Each number is 128 + 24 x the weight over its row's rms, rounded and kept within 0 to 255. Layers, rows and columns count from 0. Numbers have three digits each. The size before them is the row's rms in percent of the matrix's.

# up: layer 7 MLP up, 1344x512, rms 0.217, rows 428-462, columns 128-255
# down: layer 7 MLP down (transposed), 1344x512, rms 0.254, rows 428-462, columns 128-255
# gate: layer 7 MLP gate, 1344x512, rms 0.216, rows 429-463, columns 128-255
up428 100:138112159112132142170136106122110160143147174156104176140134113135078103156128120135131126109157143114179145146138138120131130197103113152141117079143141086093127130107135182132119087134102144104118110157145155105139121101115140103113097131143128163141120139127125133151194113117141096133132145111138061161116180129130125110087140181128069175116129124148140155099129145135142158113116
down428 108:120092123165158145151157109166149126156131111137131148122097158150118142157122118160126116146120142083120102147076109116118115136134131127100132109166112111151134148176097174115130173146165110118149141108127113103093120149115127160138074151114116136112122120133123128122137147115117172119123138150134122126146148135119107085115149131134142171124152115128176134127156080135112118158114
gate429 098:146140088128136148098110162123130137134125119111090114166163145115140150156131080112132092116111135153140153111108116136115152121154137127113062198163118157126117157123121097143129115133134134114148162126147117166106112137156093143153109139124128121122116126133087115153127089139112115125095129113059132111130108174149071152095147167141139155117155110155096100115113085116106140157157
up429 100:137126161116179144147114170133176113125148157117132123114123103130146149147143126131100140130148117140137081137182106114072098147140107094175117145165148137140115067177119139099123108166102158171153152148102081170086128132194114118125111119119109134102132133110165157092139116101088132150170117162111167137131111120117102165124102124084088113128102119126152101148125100131111153077137
down429 107:195112152127095145111136114149140100169112146118139070168071127138138116114084144159117091141144097171166110082123122123137165160143153126120066105111166160132157119149117158107097116130111111075105142110161094134159123095126127138134144123115172142110151127161135109078128179154103148094148138144161129143139160109151152151144099125104128125107156124132177132130133115059092141136171
gate430 084:119119156100106145137128092099120130138177105135162124138149133119167143159162133175101136133122158146133144143114063099101159140147097114136096125142116119138095127139175134070104085139128106163145122144151107148133119168119137095126109121129130140123135106109153164117112130136082146106103160123117129102181152157177110116140112128150130107090135123160190110078093121135113093149161
up430 091:116115137112145129129176119173157077096135115138107123135157130144113136099143108093134112143131099098099092129134192117162124151148100153136159117124141136154142130140120151174144124161138158145120182106117141118126114077125152082116119138136137114107128134196118117114127114139147136097150133162127138144114105125147133141116115117137151113136081166121094140119137136123168150120118
down430 091:108173146071091144113147126101106181123162120165097105154121059088157123158139117125135176130116137136131129158132113127093169133133113139110121099148121147131093156099125140074140142166115097091142112117179144099142123132110157128114128127137147116153136157101160144157105142089152106139089192157125090124104132131157124123087122118103102163093145138133109095099111118124088103139143
gate431 099:190150145143162144126111144129123178112110190069102103139141134117130146136119143154147076154117138157145148177151091112159120115123121122121101147084120117146169144171147110168182172108122144131133130118101086181143114132115134150136136149111122166188124135132118154129135105102146121145162080110141145109148130135156099100115152124125129107118120158146108109112119089093147188084177
up431 092:137104134150116109131129124108079131147104142124103174120136124113117136149134128111145106142134112127138135122108146134140153111166096130136156138140140120155145093107120103221072137106108116120113142119118181123140166096118110109153092120177092100112105116119121158126111165155153151084071095109131136162131166091114129104134139138125141178185145121093138135112129140123137100123114
down431 100:095132128151148111151110104124138131166120132150130121137119095139131097166154159121073163146151100113141082097121087141136145112087100119076122121141125148123150112134151114115071119133117147091123148122128140125143099109084157145120111099120149162149141138114144162132116126156130174159130120136103058151158108126113112099137177130146147156097150130104072098144104151121118161134165
gate432 094:139126146142168086142113096110118148118130147126155160119122106138133128144110161161148065110093118107130136177139119136150105127121129129108119104095122149129126158104121147160164140154122120102117128117127098096132133156080152107135118105137120156123154135116115128147163140122179113100159109184117147115130134107129136121156169098136132094100098106131096105141168138099090170108166
up432 094:132126145157138137127164095152134117134108085086150129124124150121127111157048128130160148126155118170070122156157091149159107143154134154135135156088114128141105106102116126139151146077194117129108113152129094132082131161132118149114120147117193131125142124082114102114111148106143138155129109118132111082154104113115135117145150127124122088129106125124139048099121153103115130159147
down432 102:151169144108155103117140194136165138130139170151148100124163127161097156174137119133153139116108131115118131113123106143158141104159166114166162099109116123163164135150144189093121142119134108182164135141102135150139107155137137156122153112103132113167097118142113125099150123143149125138139138160120122140132129124131117126121085142119133154136085167131076099101149089155136122114123
gate433 104:102142119156139137141152111122103114130135156129144141140147166140176125124089083183111180107132129156121148123102109127091119161150152147118163144081130106132124118128136144099146175120150124141101107173144131208118140164135117106161114105114148098116131141147098171172079147157145147145123119045108117126102092083114129127149108137119133108141129142117135119123077124132109093133143
up433 110:149095160104131123149155105154127152115134081085162094113129106124152123129177073161152148135163125119168153114175154141148100140099148132136123122144148111140114077088116157113121121159069167138130137107133163112126113138137117161138185077141120120104128134112126159116176102118130161181124155143126104141101103129126099125148117117146138143125098163155134094074091103117108089141142
down433 116:168145146113134156135139137113153170086122122095162163118140141140124149095112073137095164179153136136109120114142116099075108154133155121112120145178127074120093107136162129102141109196125138125144144120139100144135142139142116118133138125162115118113148123158105117107090113105114201127138153144144113122083097139123152095089108132139184148153090119098118132125150119158082099153121
gate434 102:137123155158120124151109112140129120129096154150121109138150121143167174137125158161135098172136158111112122122098116141119085139121117100171124103108094121084113166103125129088135170142107192122106134147110178153131147184098134143153136153116161112119179140138085123094130123146137101138155111125149146102115128133125116129088130116126121129083116119148138168168136132119136146142131
up434 099:145161121125168105127145138113125135179072157165127071140147088076110102104121126125079148120133102136137155158107118116137118117167141124132152155127103131175120116097120089149123142144148125149084137120123145102170160095120147138121140118105133113124134095162149144095097158125098101119113120094111128166134096148146129130105118181105182141085115101099142119132119122115160138136121
down434 107:114094110142172135123138101128129133162074117110148159120162116104108144131102165130130098119131120079145117155108158106154125134169114113110151118137147150112141099093152146149129170140080187113121140170151112075174163134080133134107111136134134130126122099143113128129173137146157186118157088164114124114136119137173090114128127122108162123106140165123135146121151104126169152137156
gate435 101:135143133089111117151164125118115189116052131117129111145138171102090108119161099130149135157111145093131156123144123122155080134155143176132085114098162130171086119118154146130133128120182126108140081122156130091157119131133121124117120132128154112115091125065175119103120111113114075110132158110129143149112138135125091162100156142127121138104134081114156128115103142118132142138161
up435 100:134150172104150171072103113140176155109171106112152150126123084109074108140104149130185142094112110092114117140121162124147121105147166158097100130186132148144136139093136120137170140125134125120086119145074176119127160154077174146124121111132127111148153100152111144100124142112116104128144111097095153137110092172120142162104122159108134123154139110137142130107137099108125094122133
down435 106:161125142131154110126129130135102100155103122118090116131112107110117143106115114080114113115112135105131113144121142143196140141124128142123132131125106105134083061140133123151113107118137129131151145117154117124101138142107138113156148143117125122150125135155143145097102113112106119132123100086096142092072148140121123176134135103160105157119146123148092113130140165136127115123136
gate436 093:142121125162147104193162105121105142104120114132169151076111139168129087157124105125136136148132113136147145135169154116093116086156120134097121137138124133139149172174125160102157115068125134127095103128167120133160153168146134127090122124172111094150115104133161105121145167132110164106123101120145132137088159117103142123184115098119114138122105133129107124114112105128159150124123
up436 097:173113123133125108118152165137110132092132133099102110140118132114115131132169118141130122139135110119112187130133132112114166100122140140147127153091123127119142134140117148109145132116146137136124098141153124188149138139134122072108121137151102108163143107160119106131115092110117156085181045091130139139139122148118136131166084152163128107091154121107101165135140118133145103165172
down436 096:126140158117122140145148125149125168110160165113129144182105150140145109144162204105107131168108127131142174122154155064182116124130137128166126119107117135114141129140128097129153129142140174138126159055123166138125124129142156150149129174140098115162123125111140102086110110122119130135134146129128106135120162140123150167181110104148148093135167135146126150161160128094137129118118
gate437 100:113165083109146128144115096163133126142107123090109139115091110128154111106142100121116102128112124149117115135127117109097137076139128159139140114113161087125145110133142144119154104148127177152089167111116112109136144123124106142122150159147095126144114106139124146157140162067123133149146136153100132158101110132136145143088132105151137131154154136133152113104137139153120123135094
up437 092:163140150111146122108126109106113104112090151136152123150100162140134136120122129104203146137120143124131140095135125125125110141133077124161117103126141106159102100089146128131111077116140105126147166116113104124147133106154084155125108118090138086118118090124134082100099133122092105098182115136122158131150167118133105119108144112118140110138130111130170100127135114159152075128131
down437 103:136114086145146122131140120103124078147139127090144124134129108123136120089126121144133138129144102144174117121186131122085079097165138144121159133130130069123162132106109151127132123141131132131115139134124120101094137106099113131119098141136127116130094098091165170140126128119158103105117150128102127178139107121153115114134113133126072160104099078123109098137145155132066139125167
gate438 103:141113095136147133142078108179132099111144125118142139101131124111135155155119074139097127146129114113124149103106156120153157167136154129113154125105140145126168050111145122110091119125163128126108130141122135145146126190095083096119143133154163208180131136108149108096108135109166128104137119149153135144136110126144169107119090148164044114107136125075093103163099166141109101116094
up438 101:121174094134122125148120115080088136123091140157091121149090160133140140139152116148150136115161095150118120119122123108118145159146136135098077105113114123107112136133157120120156122136120094131120079132101127140124137132120138136140111101145135195109100129078169110100116079136136106169134138157088115167119113109134129124134095155119091188114153146142109093186111137183115152112094
down438 110:111148137097126048127109140122092110170133087136124127154056129173095144166106103121128128146172112104147121140115102131145111142105091149115120148111097112166108095076137088089149091135070113119104109096138097120119146122139108090138134131146126099113104130121140129134136165178142094093120119127097129146133094130171170147134123145124157143141114150111111155113130125140117147152145
gate439 099:186105127128061183113136140134096086105118126123118137158118140080131116121169149139133112144139158083109080152122109167126103163132113135148108156111167141147138153125124152112126122163139123131064118138134181100141127134122125163139097104114141130121170126112117121123065150149122147101105162144099150135105142102116129097152146136140130125146100132107162154147088133087144106108131
up439 101:133103110125123122144117168118127161090166098120117104141119117102088156149122171101140119096109104111144151133100136097100086117137089168101137099133157148127127115080155111147103115100106143116129136085140108160152190074109126141156122150078092136085101152147138129137117121110108116099113104144169116148138140151165176128138134170127156105157118153103108137144122110152121095107151
down439 104:108124127157135118137115132145147139190139087105149124077125138134111117131120157131094108121136100116170128170117108107145121156114165152109124098150150116167098121103161149110095131131112188141122139131151120139124157089133146111152148132116114132126127111121096145147140133132171084144162131114125126116140103144101127111140095178156140071146088139089144160126151125147147165139161
gate440 101:107114119112117116092140101096139092112130083144192117134128103132096145129128136127122145124146166135108137125098171104097142117101153135138108116119140119127167132157117099203142132115155094104116121116118119173106124105128132138091189110148101113105161079146123127107130141083119123144109148113140163117109127144124162068122128091138138089158098163111158113122104111105151112154161
up440 096:105127173086147077132120181127127120114157124123134153160129139132150095149168117089132108138157098123141129133154114130165175149142115112106133168147177175147086126118132132119104143109138141113131132143112129164147127125138099095161113136098106116111106155121121115174146101129135125097136134170137114140107124136119126158123153129147174116150112089122120137131095090114107128131126
down440 103:115131111139091118146166117121124124139147140134110121104139177122110111155159149167114157129091133118123123091155112150125153153137092098128164113156139106125135130107169118112118143119141168157143125123117102124090111162141167172118108136150112169107124143129159099127146124152139122112091169133097084095113156093141144161135105137139083108162133133151077122121158099120128141143145
gate441 101:145131146074099176133157116110114126129098121131092177054123165094103127149173146158147115117146139125156126114152117099147149115105118121114132143125121102101111136149098156090130130164128152126096085153130094119132102184136129131134115124093107152132133117133122113132125124103140127159115145098132159129108097106150127156128128184166145155100139175084158114150142143101114110093138
up441 102:113085073169132133150115151161143108108079092091124116085120066125118102123125154132135156146133131101137130160154116124151118115113167152142120104169132129112145079124136099130155155151144132148140110117163082116140158124139132114156114087161144120131139110143167105126148134120149156138163137134096171168141151163149153134138146128093130143138144149139127109147146137096119148136147
down441 103:137115123124144111126104138142128115107151174138138128139099109095147082133168082096161185120136120095144132149128187113160151119147125172154165098122130165117134130130120126113145157090126180128163115084098153119129090123106127117117092110111106123114152181092155147130090135136145146128142150153115147155084122167142144177118144136152150120152119121123110121136136119146133164098091
gate442 103:148150172069125120113135117145162111115112110131162116128132137112124127179122112117126126155136089099107104116201131140087144107077124092131113154135164173150116133111134150115105122129112116105101114145109119155157125134176133123134152117113080133135137147088130109143101135111151109108119147115146172148104139104126118127134155174148099123107115154124117154134143144112110164134131
up442 105:153084154091155152106098165117129147095150126143132092109107152146134122119157113123153140151129124118116121063081176146101138099094117114104114158102061118108108147143161109137122124146119078135101140126160099109155132116137147138109123105087128139139111106112124115159132131176086165113144113115081096162123116110089116100133169148088123158109113172182124128145109105129135147153132
down442 108:114167150102098144083085130152142089118112076101134114141087112127101124134111105152117185160102117050131140114129146100117114146109120083108127117132125088135137106144117138159146126142137115142124130078156139159160129122154134114117125101114157136132142098124144108143128111115123134120109125138168116096106148139095143119097139162132121119133110116136171138151175136133119126132115
gate443 099:142152116132098106080155135143121092118145135129092107138104151141132122120118149144143160139124121136110146116158052152152105163102077076098116198095111135166126120081133149099138129107125140087105160082163123125109157122087113083110113131129104105138120117112106081108107137121124135131108123135098097168146120109098131131135120148133113142116115120105155156153133127144129103109146
up443 101:150129117155110123117119112159122095122122150145124133169104117130096171137126125121151153120139123114099181158161087091125117107133144122142146120106090132133116120131133113156169118116093103102147200119130151105134134113085124113101110138132086163153168138119107129118106110176109122127100162156121150140111057122108086154075114110119124141149109134141125177126109128106117106144154
down443 066:149179140109103125149112135171201115112124142123107109140113130178133122116140139134150128139143163126125134142174074136127116162081111146146096137133123110076173171100126116147114124068099153123136163111163171136142126112127166120138145110151138117107096142150148155125151125145092106093110134129129134127130168158133150157085118126118135137086126121112141139138143145123093139122124
gate444 092:126121115115172137119125139102116118123126128117151112124130127122113143151115099121112131127130138175139138090139102118170142178114134156138124118132099150136134153141179123080121100109151141120123159128100122099149168121136117090120148126096149123125098154056152077142126144134138113105106103130113122130154105141119166144131117164141113126130125137160117174146144152099159135149146
up444 096:093115120107144161173147115154113117107095108153126113118141131106147176149124116146174142114109105131120119133135143144099113144167128131146142088107124091126118079141099125133158111141081082099118122135110118145117132132125137121096167109110154114088130130159158157107109111124136147141100155137102091109117142129146119136095110130123143150153153125092123114138143129103080103099128
down444 071:142132099141123133105132141158113128134129131120091121144132123104120160130104108121145108108142127112151163104122150107106098125126101181101106112114114146139107087133127119130110097161113107128127135158143119081085139088136106118106180137150136103154086143124130140133086120140107119127171103121118179119149114127104115151116137133176120159200137174128118104109136124114089130126124
gate445 095:135135124113123105155101093155101105128120107114158097107159175084125148128130096145108129100132148110140113130116138124098117112152056162136112148098135109127165130118101174103095112141131158147116116091129135144118153151132138133117082091096139129140157144150144132165161129157143132136112143123121094139149159135135167102162124149159113094142162108099111066155158149118093118119114
up445 091:107164144072129121166121115193131139135123134108120132151141151087133185129118159131091129140173174112142116139142094091068099150133095138139103122173118122123144143108122111080153108149142178161142122102132162123150148113078149111151147157111147125100111153179117116134167097125120136138115113170089102136099130175152078067149134162165166138147108149111105132116135110116153120134164
down445 091:102104105127130125099086158144088176146134102138147116158087129139121082139135123099114124093158102127117158103123126140121102129112146097125106128098135132153067107141120118172114127102123121109108142102097153138141121123120149126127143140125165113176127164103091098140141146102135091133108102161134134092139104106123133133146144084147123121152098115146129121125116133176142118129117
gate446 094:177144118062138152182128153138140082124163101128120116148143134107162146125116097112119129136122100123125117116115124123134187120134119097156104116158127152123171143115165103119100106162087148134126132124154135115115140121115109135126121115145089164126091128145122085160074104139083155131150118155174122128159128069127140118132118122169135135164118123118140163127122128127121106139117
up446 095:151123146124115104125104124142129115131113108108101149126130102115146087128153135155123156123126115146077150102123133082146124119132157124138085170074123125125137092158161139074164092160097118140168165122142149109150123153137103134150120145125074141125147131098145170126125129114177102130106151147117110162138088154123166146114109101083132124116128143133123153104116103087141180124125
down446 104:159144123170099110113105159140096173154137144168148113121086129145131112097138162129115144129123099131172137109150128127134107122113140160106112150089143128109114119173171117135155179132107162082144149136119138171134126153180137098107105167113147125170124112152110159096167096089149123154105135148102161098147110126158126149118097140110144106120124119147125132126150097162086174153138
gate447 092:123180153152149125094091089100094155093122160146121149095132121072135184106139110096096127193115118124122170118129096138107163158120115136112140095082117155125160146096132102143139169103146142129126149119115190057121123099152106096143090169111098170113140099112133099085127123121120112100120144133083144118148115135138116164110129148092173113133080140128146163136146085134120136135092
up447 097:111128138165160132125098113119130134101108163093136161126112148143150143126152109113113191107129097095106111110141081155121158128129124141098125087143102173155139118131139140115084112074131084126134145157167144103081121150108172113110128155147156112128095146096128125102169111111099134131109124093153114095148043145090134110136124149117132058098124109126136130074155135169120174150110
down447 097:146123140119120120154117100120113128125144133133134111127157129119148136165107189117145137094126132140133139103140132135123124161162215130149147163126164103124136117117141141158135149128138126131150116169151178148172114153118153107150153120079131170114126132139089125142094161152101121165127064151112108109092150111156123120101120118117140158118090089147100125145132134142138156102098
gate448 103:188152114111136121091084126180107104131121154110119152114090114109180141162166109099159168117141107159125110165136125177114103156121075164132096130116091126117147090174109099128160144138135106175177140099150182098136143142115121148132118125159157109111115132138128136100173156149096141078134123116094145136141150144161088137157117103132169118166125148121142115127182144109131129132154
up448 100:106121141126093163120121116130108143133116140126128154187116121154126138097100082126132105165120145161152159157074148101133136094110133108187140099107132091083186111135112077068085121115129121144145154146160106173110125138103169138124126130105129088120135144096177106134107141115167149119126147138146151094122107143137111119092146110109130133107156108158049111148112103103159132140135
down448 106:136151116120131135118128132143140138158143159126149125131096119119149115107145108101139107153121123148124121109126106166121141089134146111138136132178162116096154121155178112102142097142135120129114120185133140161146125118133142130206132123102087090116110132096158145114156135128148132147135117149098093062121129094153081136106138145113079136135125138091113125137167131101114105154139
gate449 094:209124117137123178122109131125122154166142124168116174143120123126079167143157147128113147157118119149072103087119145104117130120104166138153116139120130101087140159108147150097157130098078084126119129134170178138155146150151177123108127127130126107174154086154120128146138096138148088094119104120150117136134120134160129112085135143126177116130143126134122134121111103116139128119172
up449 092:171117156096164153151100131106133123139155182129099139162134130139102082094138137163126174097133098127104127143114113131111135108146135132141153089122112116126103137135081095079141119149097125126155103168166129162124106138154092156132142127156141123133136144128114129143144134133142139088115168114131170115161088157085084155125097162115155158135103122141101122099074139123156162139160
down449 098:104132137109098137126151078157161154111144126098118099128101142097136178134144130142126113135119150106111123116095124140158115132158107130145136132129159121160114113133144090166143107104142161130138125141092081144147131133098106053151102165095101156131142102121137106134117161131154125129172158117099154128112127093118127094109119129142100169077102109158130126175120132136155106107100
gate450 101:108142144144111103137158182136124144161145132113155126149158115136165108097134128093141114140107134143097131137101124135103057153086121142104076097162151090162135086161166130123135124173099134127134146153108157120119128096094111103183141142156100130108135108091081142105136156155161120109129142118121112130184138133104144140143131111131140146089093135121116118148140110127077100155133
up450 096:115122127089111126090136116176131120124089146139122122117126148133150139112147147127152139083106129126120086123122117144123103105139096145166109090083116116110190168147148102135156137095103125100102138143160125151135099120093148128169169104167137098073119147089142161115155141114174139134115145146132152166110113127139083144138120103148119127145116152111115123131133146148132113184109
down450 104:120143117119123158186114152116142187164136108124145149126149125162118065155080143152139129140143148133104153141135099118148188117135106123158122126112113134093149167166130116146110183108117142130088137115171107104142140161122127124120165180165103148155161203146157092078092118143158143154107152123139121091152116131130134104156108113176131153101163138158076132101124105135096125085177
gate451 100:096130122131120181113106064136104082169130151154152105123104164136133143120089127155160153129112084117107140133091147092139107150103088079131128144128102107143148155166116159143132133113110152095139118101118134134151136112121138129151161111117128121153124130140114131151147111142155129104158145140093098091108115118120141181121155102147106097090115112114123179149109095095114174116143
up451 095:141140148148116096118120174128121138156101157140132138122149129108153176088154127143126106131137164110130108124106163147168093126095085121165138117103111150119143130141111164128128092117115158120128100120172129126122147112143117099123118113136147116089123093149146106117126134105140135125144138119115109154113113084154117153156085130174087186156134131111115126066111169134128147117097
down451 108:172133120118164198126106195142114159133128122162142114147162122123138163157141134138152115143124111135151182119110126130114118073094087115120129133108136136126142114137144147122139106090154082124112124111133143137107142122097086166105117156134141140106117128139092098113106091147110144170125124124136105136129069118124130109128105133131112123126111103155109150170135139150106139172083
gate452 099:147132149145139155117130130149139129136175117111157121140106141118141113139089151143126184119114152140111143131112153070133134123137147108136133133106094122107108132186122112136129111131128110115121119129172089125158112145134135125121192126118161153095092142096131110105115145120110111121102117124167177109139134112152121105129099108099111161149134142142094137094125091110106125099121
up452 096:161101090101155102136151132184145127131090168126091138122130143134127135094163114093151140116185126161139096140141142181132094124150104136083139112136135118151137112100124117129110129179099092152134142132120138141112104097101141129108116117158129139092154155162116154122109105140090130121171099103087091109092126106097139148113138147116129152122163096166076142132100114125156160110162
down452 098:138147134071097139110129123127110118142143123117163179129132164104125116125109137090119153109139116140106104120119121131081137122167073106100130092075109141121138121116109177127126107164131130113127143090123116110112116124105132101114170125128130161182082114160139136115104118156120108123142130133140075116055103182135115083106098112077125116097123154135115141108135042133085144144167
gate453 098:139147178153110127111150148126090175122152152089107165156138100158133127123130134104119133155132143093121139123084136108153123115141123105133085132117099151140132118131128112106137157143113128157109127141117125123142182147163115118114162159155138141123107098156129134149115135105149143127090085091087176093108132146170120145128132094143155144143163122131133169088137116120111103105124
up453 102:122149147120143104138156140143138153108160152153126090165103153114150140120083159117141113130100165131156081079124101153159148111131086077160137147132132152104099109098093152071127118131111132142158117115084054144139153134178118090151145132136135151116110122113144120112165165152113095137087136053138166147126117155148106112100150108108105120109168118144156136141115105104109141150118
down453 108:152159135127102149111139126135123103152127139113123124165112089113123108137180127107132130074152177095089127138124107107086094153140169153142154139118126084089130156192148151150095110118117111083115143131130099070139151103093122076124143165122114141078142103156128129130153132137116113115128154129091198113106119132161137089113121106126109143151109139105141135121138165097130131111149
gate454 102:134099117116170118127108116153136128106136166123076103102109141146133137147121144134131102086139096076133119147122161075093145094153114099117094106110150129092139130148096151134139110110147139117110146116090140148137128116141103120146137127118131150145146126097099109068078196094122080140107134157118143125089125109097127144115092124111171144141104132154137161116131137125162115150107
up454 096:132148148101111154156127119112074146122125149146137142119128111132095109126156112116130132123178153159120111118122162113157158129146136130169132072142101166095147183096150121134146141164108146153140107109108100167144115115126149124125090161168175130076134099118086146130124144115095155121164157115113122095184125137120104148126135125151089133097127177095099136149121121102161125094115
down454 102:075099153120112091138142129155075145136158140109135107120107136113138145113095141123063141152164159064116122135119125112180128163080089190127143121149120153146131154145152139102137126130107135133133126101127099128130143117119181118183178152157087100144136145117122107156116127153137161125122101135173063113081163152167137162094108144132097103168155145095126125120128103124128125082097
gate455 104:137114160130131152177133082177123118123131115114108117166147153098132129115160123152141115113097144152147081103118102153189098114146157131107147123120081164118134139012126156132118127131098141150106157108139161077177083160105089098140083058179124137121109117121154114134096123132057172143162079125122163113124112102114127114166128136104154140115126126122127125112089123129081102109120
up455 103:168119129139143103118105152180114136113127143156132085121155149134123133129090136066079132129155131111144134152115115086105149135109140105118140086096175104108097102153129161102135131148128081154135143135124136135106141065160115094120128192073107114117125149136132128127133096129171126147158139112148132122158132152150144143168124134094090145138114151105111132140132162131123122082127
down455 097:159123102136150069119097125115130146120116123083133151161133124135099129127158096133114137107118090144101123097158107140161114132169070105089097120141125131136126142149096164106123139132152071130157128126145121116154125171099128102134139091137139126118131147143103121133092124123123098138117139147149119121153092119136098126138147118177084128081148156147081102097131111119117098059143
gate456 092:062112167137117109109143128101102120096132116120136133148122125186125150139147119154112089131116106118137097112159103136097161100142132125124146117116124129091130149183104096147099105093114122141142111123177142158117139104107138075131126139140126134158131096160179069125153127136127146156125132161132117173083149107099145115107092156153125114097169110094143088121150105114137162108092
up456 093:133114130115118093096106115112111169138178109182120115143136169152152138137086144157142115138080140126128120126144117117095155089176079148126135132111083149099133138112136087109100142135150149128150120141129122184148095124158147131117141127069137098161143155116129117096134134112091117099106157134113129146105109142146144108140120222149147106148137137098131123107116146148109154134104
down456 086:137085171100128111108095142176112146153101177077119141141096097100091098121141122146151080118142086119133147092133124146187086123135159122169140093131142115137112141143110114104134129110135158120134115168135103123105137147085123138134130082139142123127107142086125174136125175125096166168152104132123097115175148143116076113146088140157082107094095115168106163155106109137177188094136
gate457 097:162160091155105182107147138097085173140135133106161111115081166132124120107151117126154121145153108091160164081137113137110143166162098125136102125125151125137128104136174117107137090151166123141126113113116152147122134146142167126101132133143143143133106117069124113133112152101094144111178152096104141124150116121184107138148099102163111177175142138128149115114116101142140121138109
up457 099:094134174124123112128130097135101110104080156161150169098142116135138143108136168110132168152141140124081137106119128123096119110120098099117088126107121144161164116124143072147134123155143154146127127105090114151117093139119140065105141124132126124117143145148152109138187139126094171183130146118156118118084145108112155135134064098176105141104114120142111083145116101134151121116112
down457 106:119110164098124087113137120160132120141134131179112153111097125113126135133091175107100116139111153136125126110116120099125073106136125139107142116128119143137096115050130092161161169142153118163124103190144096138127147141188126108117104127110178109139150106144126160082099107117139114134124112088114093147119117130134124119130118134129108093109114103110141162157141098143163096098078
gate458 105:170167110090134106151107158145180139135109159142104104149132126164137140122107141126134125141106129160115121115155095124127061131127112102152111107161154141164109104078060108150157130137115133118116124105120126099154109125113131117116125126168165179144113123121092132165140123133159130093192120157144133112095110131126146133150118143156173161129152127118119129131129150094092101156104
up458 106:117146112120164107097096150133094123129134130084157133131146113099088095144100114126082159111129117123111094105120124169121129115152084107158124111132147128195137135174091111123060147171135110134137129125152104186124132102123097095141106132159107146125116132159113123104084150120161153113098080133128130167120149125125092141147121148132195149146109102122128138163085122096113134114152
down458 070:160110147093182126140115118118117112101132129140107142131096136147172115132149093138167119148142112100122178145090116133153119123121135168116131104150119138085171169120135142128111094094092135164128133112116103142169147135117137168141171100147160075101137116137099126201104103127104065127157136135109162116145135153120144113148116133123080132131121136108144113095165118141112146150107
gate459 101:116142134096138121069115129131132141117129116187133150120106123141135146152114125139165130113144117147140141140163151162113112095135153119090146089090111173112153137115153206128115091154138166103156104116128127087099183154124040133147125105139126138152141130113109107141133138123136123186127088148111179171130108159119163129080113137111155132137136092117119115125165135088109154116127
up459 101:152174175094126134102147083155136111121118181159143140080123122140169118115117120122130149169104133081130104167123160159104113150147102148109117128136158125120108132130126137148095130172151110111120176113149123105143120144138100156120117105130120131142144130112098136140107148151119133108066113090110137126136129110111112108121128139069095121135145112150114105087150132144138094186149
down459 107:142097121138107120157155165153099143144059163140107125133145108140150088110113109067161142106158121109136134132156136164142109142098133121136136131130160110120123151119128130120133090135125164138158115125114136097123082126112069130122148098142097131135098113118142128132095146092133137113093105113116159168098137111121111136132103137111106125157149109131181180148106097107118134123130
gate460 104:087102122144124165118135153131155096136128155073124091133134133152058097139116129126144131178106161141156099137143097093104118099121145138161110127143158146129157111131126137146118128116183134077133142144114125125136087111118138162137105056113124205140115145124113162119108134108129097096144121146140102137119172127118119097133163114134134157119088141168149140124120111102140126097145
up460 100:161181149081120141142117163119123167094120073133078100113129156129160150106143152155153103138128133106116176129121155112163120148152113110164137106112097121116145107116105164151107113142111083156094127140174106148122135111134111166130167090104175131111149163110100118085118080135130131123088135130087130145131116131156115133131084100158152120122097105114104154123086113109121122098133
down460 106:138144164155142131128126116101093176103127171151112129109152139128132105133125091125128168131138147138106131164120093157075133109083120122086124122155149124122125125109125102100089158130124079091138088108178112133131102093119136143120107109117123135143129105148112151064131124149120104122142110115134165119172132155116131107122141161125141091110186127084112152126077110130118109147123
gate461 096:113104111153133127112143133166104067141122145180141150131105142151187132135218126116135168124165116120124164135109142102114157077156102093121110098163135112136160108145143099114146167147126082128114164087113079089138121142180115132104131144112116132086120104168168116146145127155118130104138104126117112146124120116125163131126140150098138158144123094121088165150111123101143087107125
up461 093:100149135106081155107137097093060131094141155148098069101117074168109180129177111156122150129162129136110166116128135153107134110147148082102111087105088088157143125172101139154119158152110140128125124086137129112107169147139127120139112095116111093137164129137121116117164129139109156172152152094162137117121149118087113113150130129099137128145093096118138145105131130140108101159127
down461 093:110123123163159185101141139089152123154088106129098146111115164107178123155169162119110150102131100143145135164133118141119151133124115122104135138100122161110127111126129096101129144136179145093097149094123099126116129104170117131131114135141092176145140184118129123171150129132175133128126177119112119164170128125153177117121105131109157125146131130127098102145139146126156108121165
gate462 096:106180149140105174113153107139150191122148159167154141124102106084147129109136125147146122110160132137082115146183109161131126128138110122114136117109146093119148169155117120149113140113165119176105157130165139126157159142124103143111153158107127090121117116144125126132105130089116153154113089112093131102134120115108148100165076137139152146161139132142105120155176128071100096161139
up462 093:137129145150151064128122121150132121088058168113100104132090158067149134157158161119150101134100137154134136101119208123097077119136152096103130143136127113102125104097165092134154132121091097098164136132122139101094157131116139179142115104133142142110155133132065115104129105125125122144152137110126105100105103149117084145143116148133130130167131106107098123128140098120144139147131
down462 102:147141154102104158139118108121121112180123132158112158149140158141140138127118151096163127103125122117160120162185133129110143164139137133119125131124110131170092168139123123123107126147120134127107106143120110110160098082118122051117099167201135140160106134091126104108077091108130138114090131092106090121127148158176132101151136124119140118130157156098105122083122105095134143094124
gate463 098:145128124114095112096131112129157108101145122117153109160126095145128120123136134150142136134154150107107127114158126127083124121130121155125143176100073121106174084118093123121145107118115143109102151076099123089113087084122183129121144145140145177089156123126130094126157163112154138116157195181102133104114131115093112154143101124171126110159144164151150136140119070131096116107128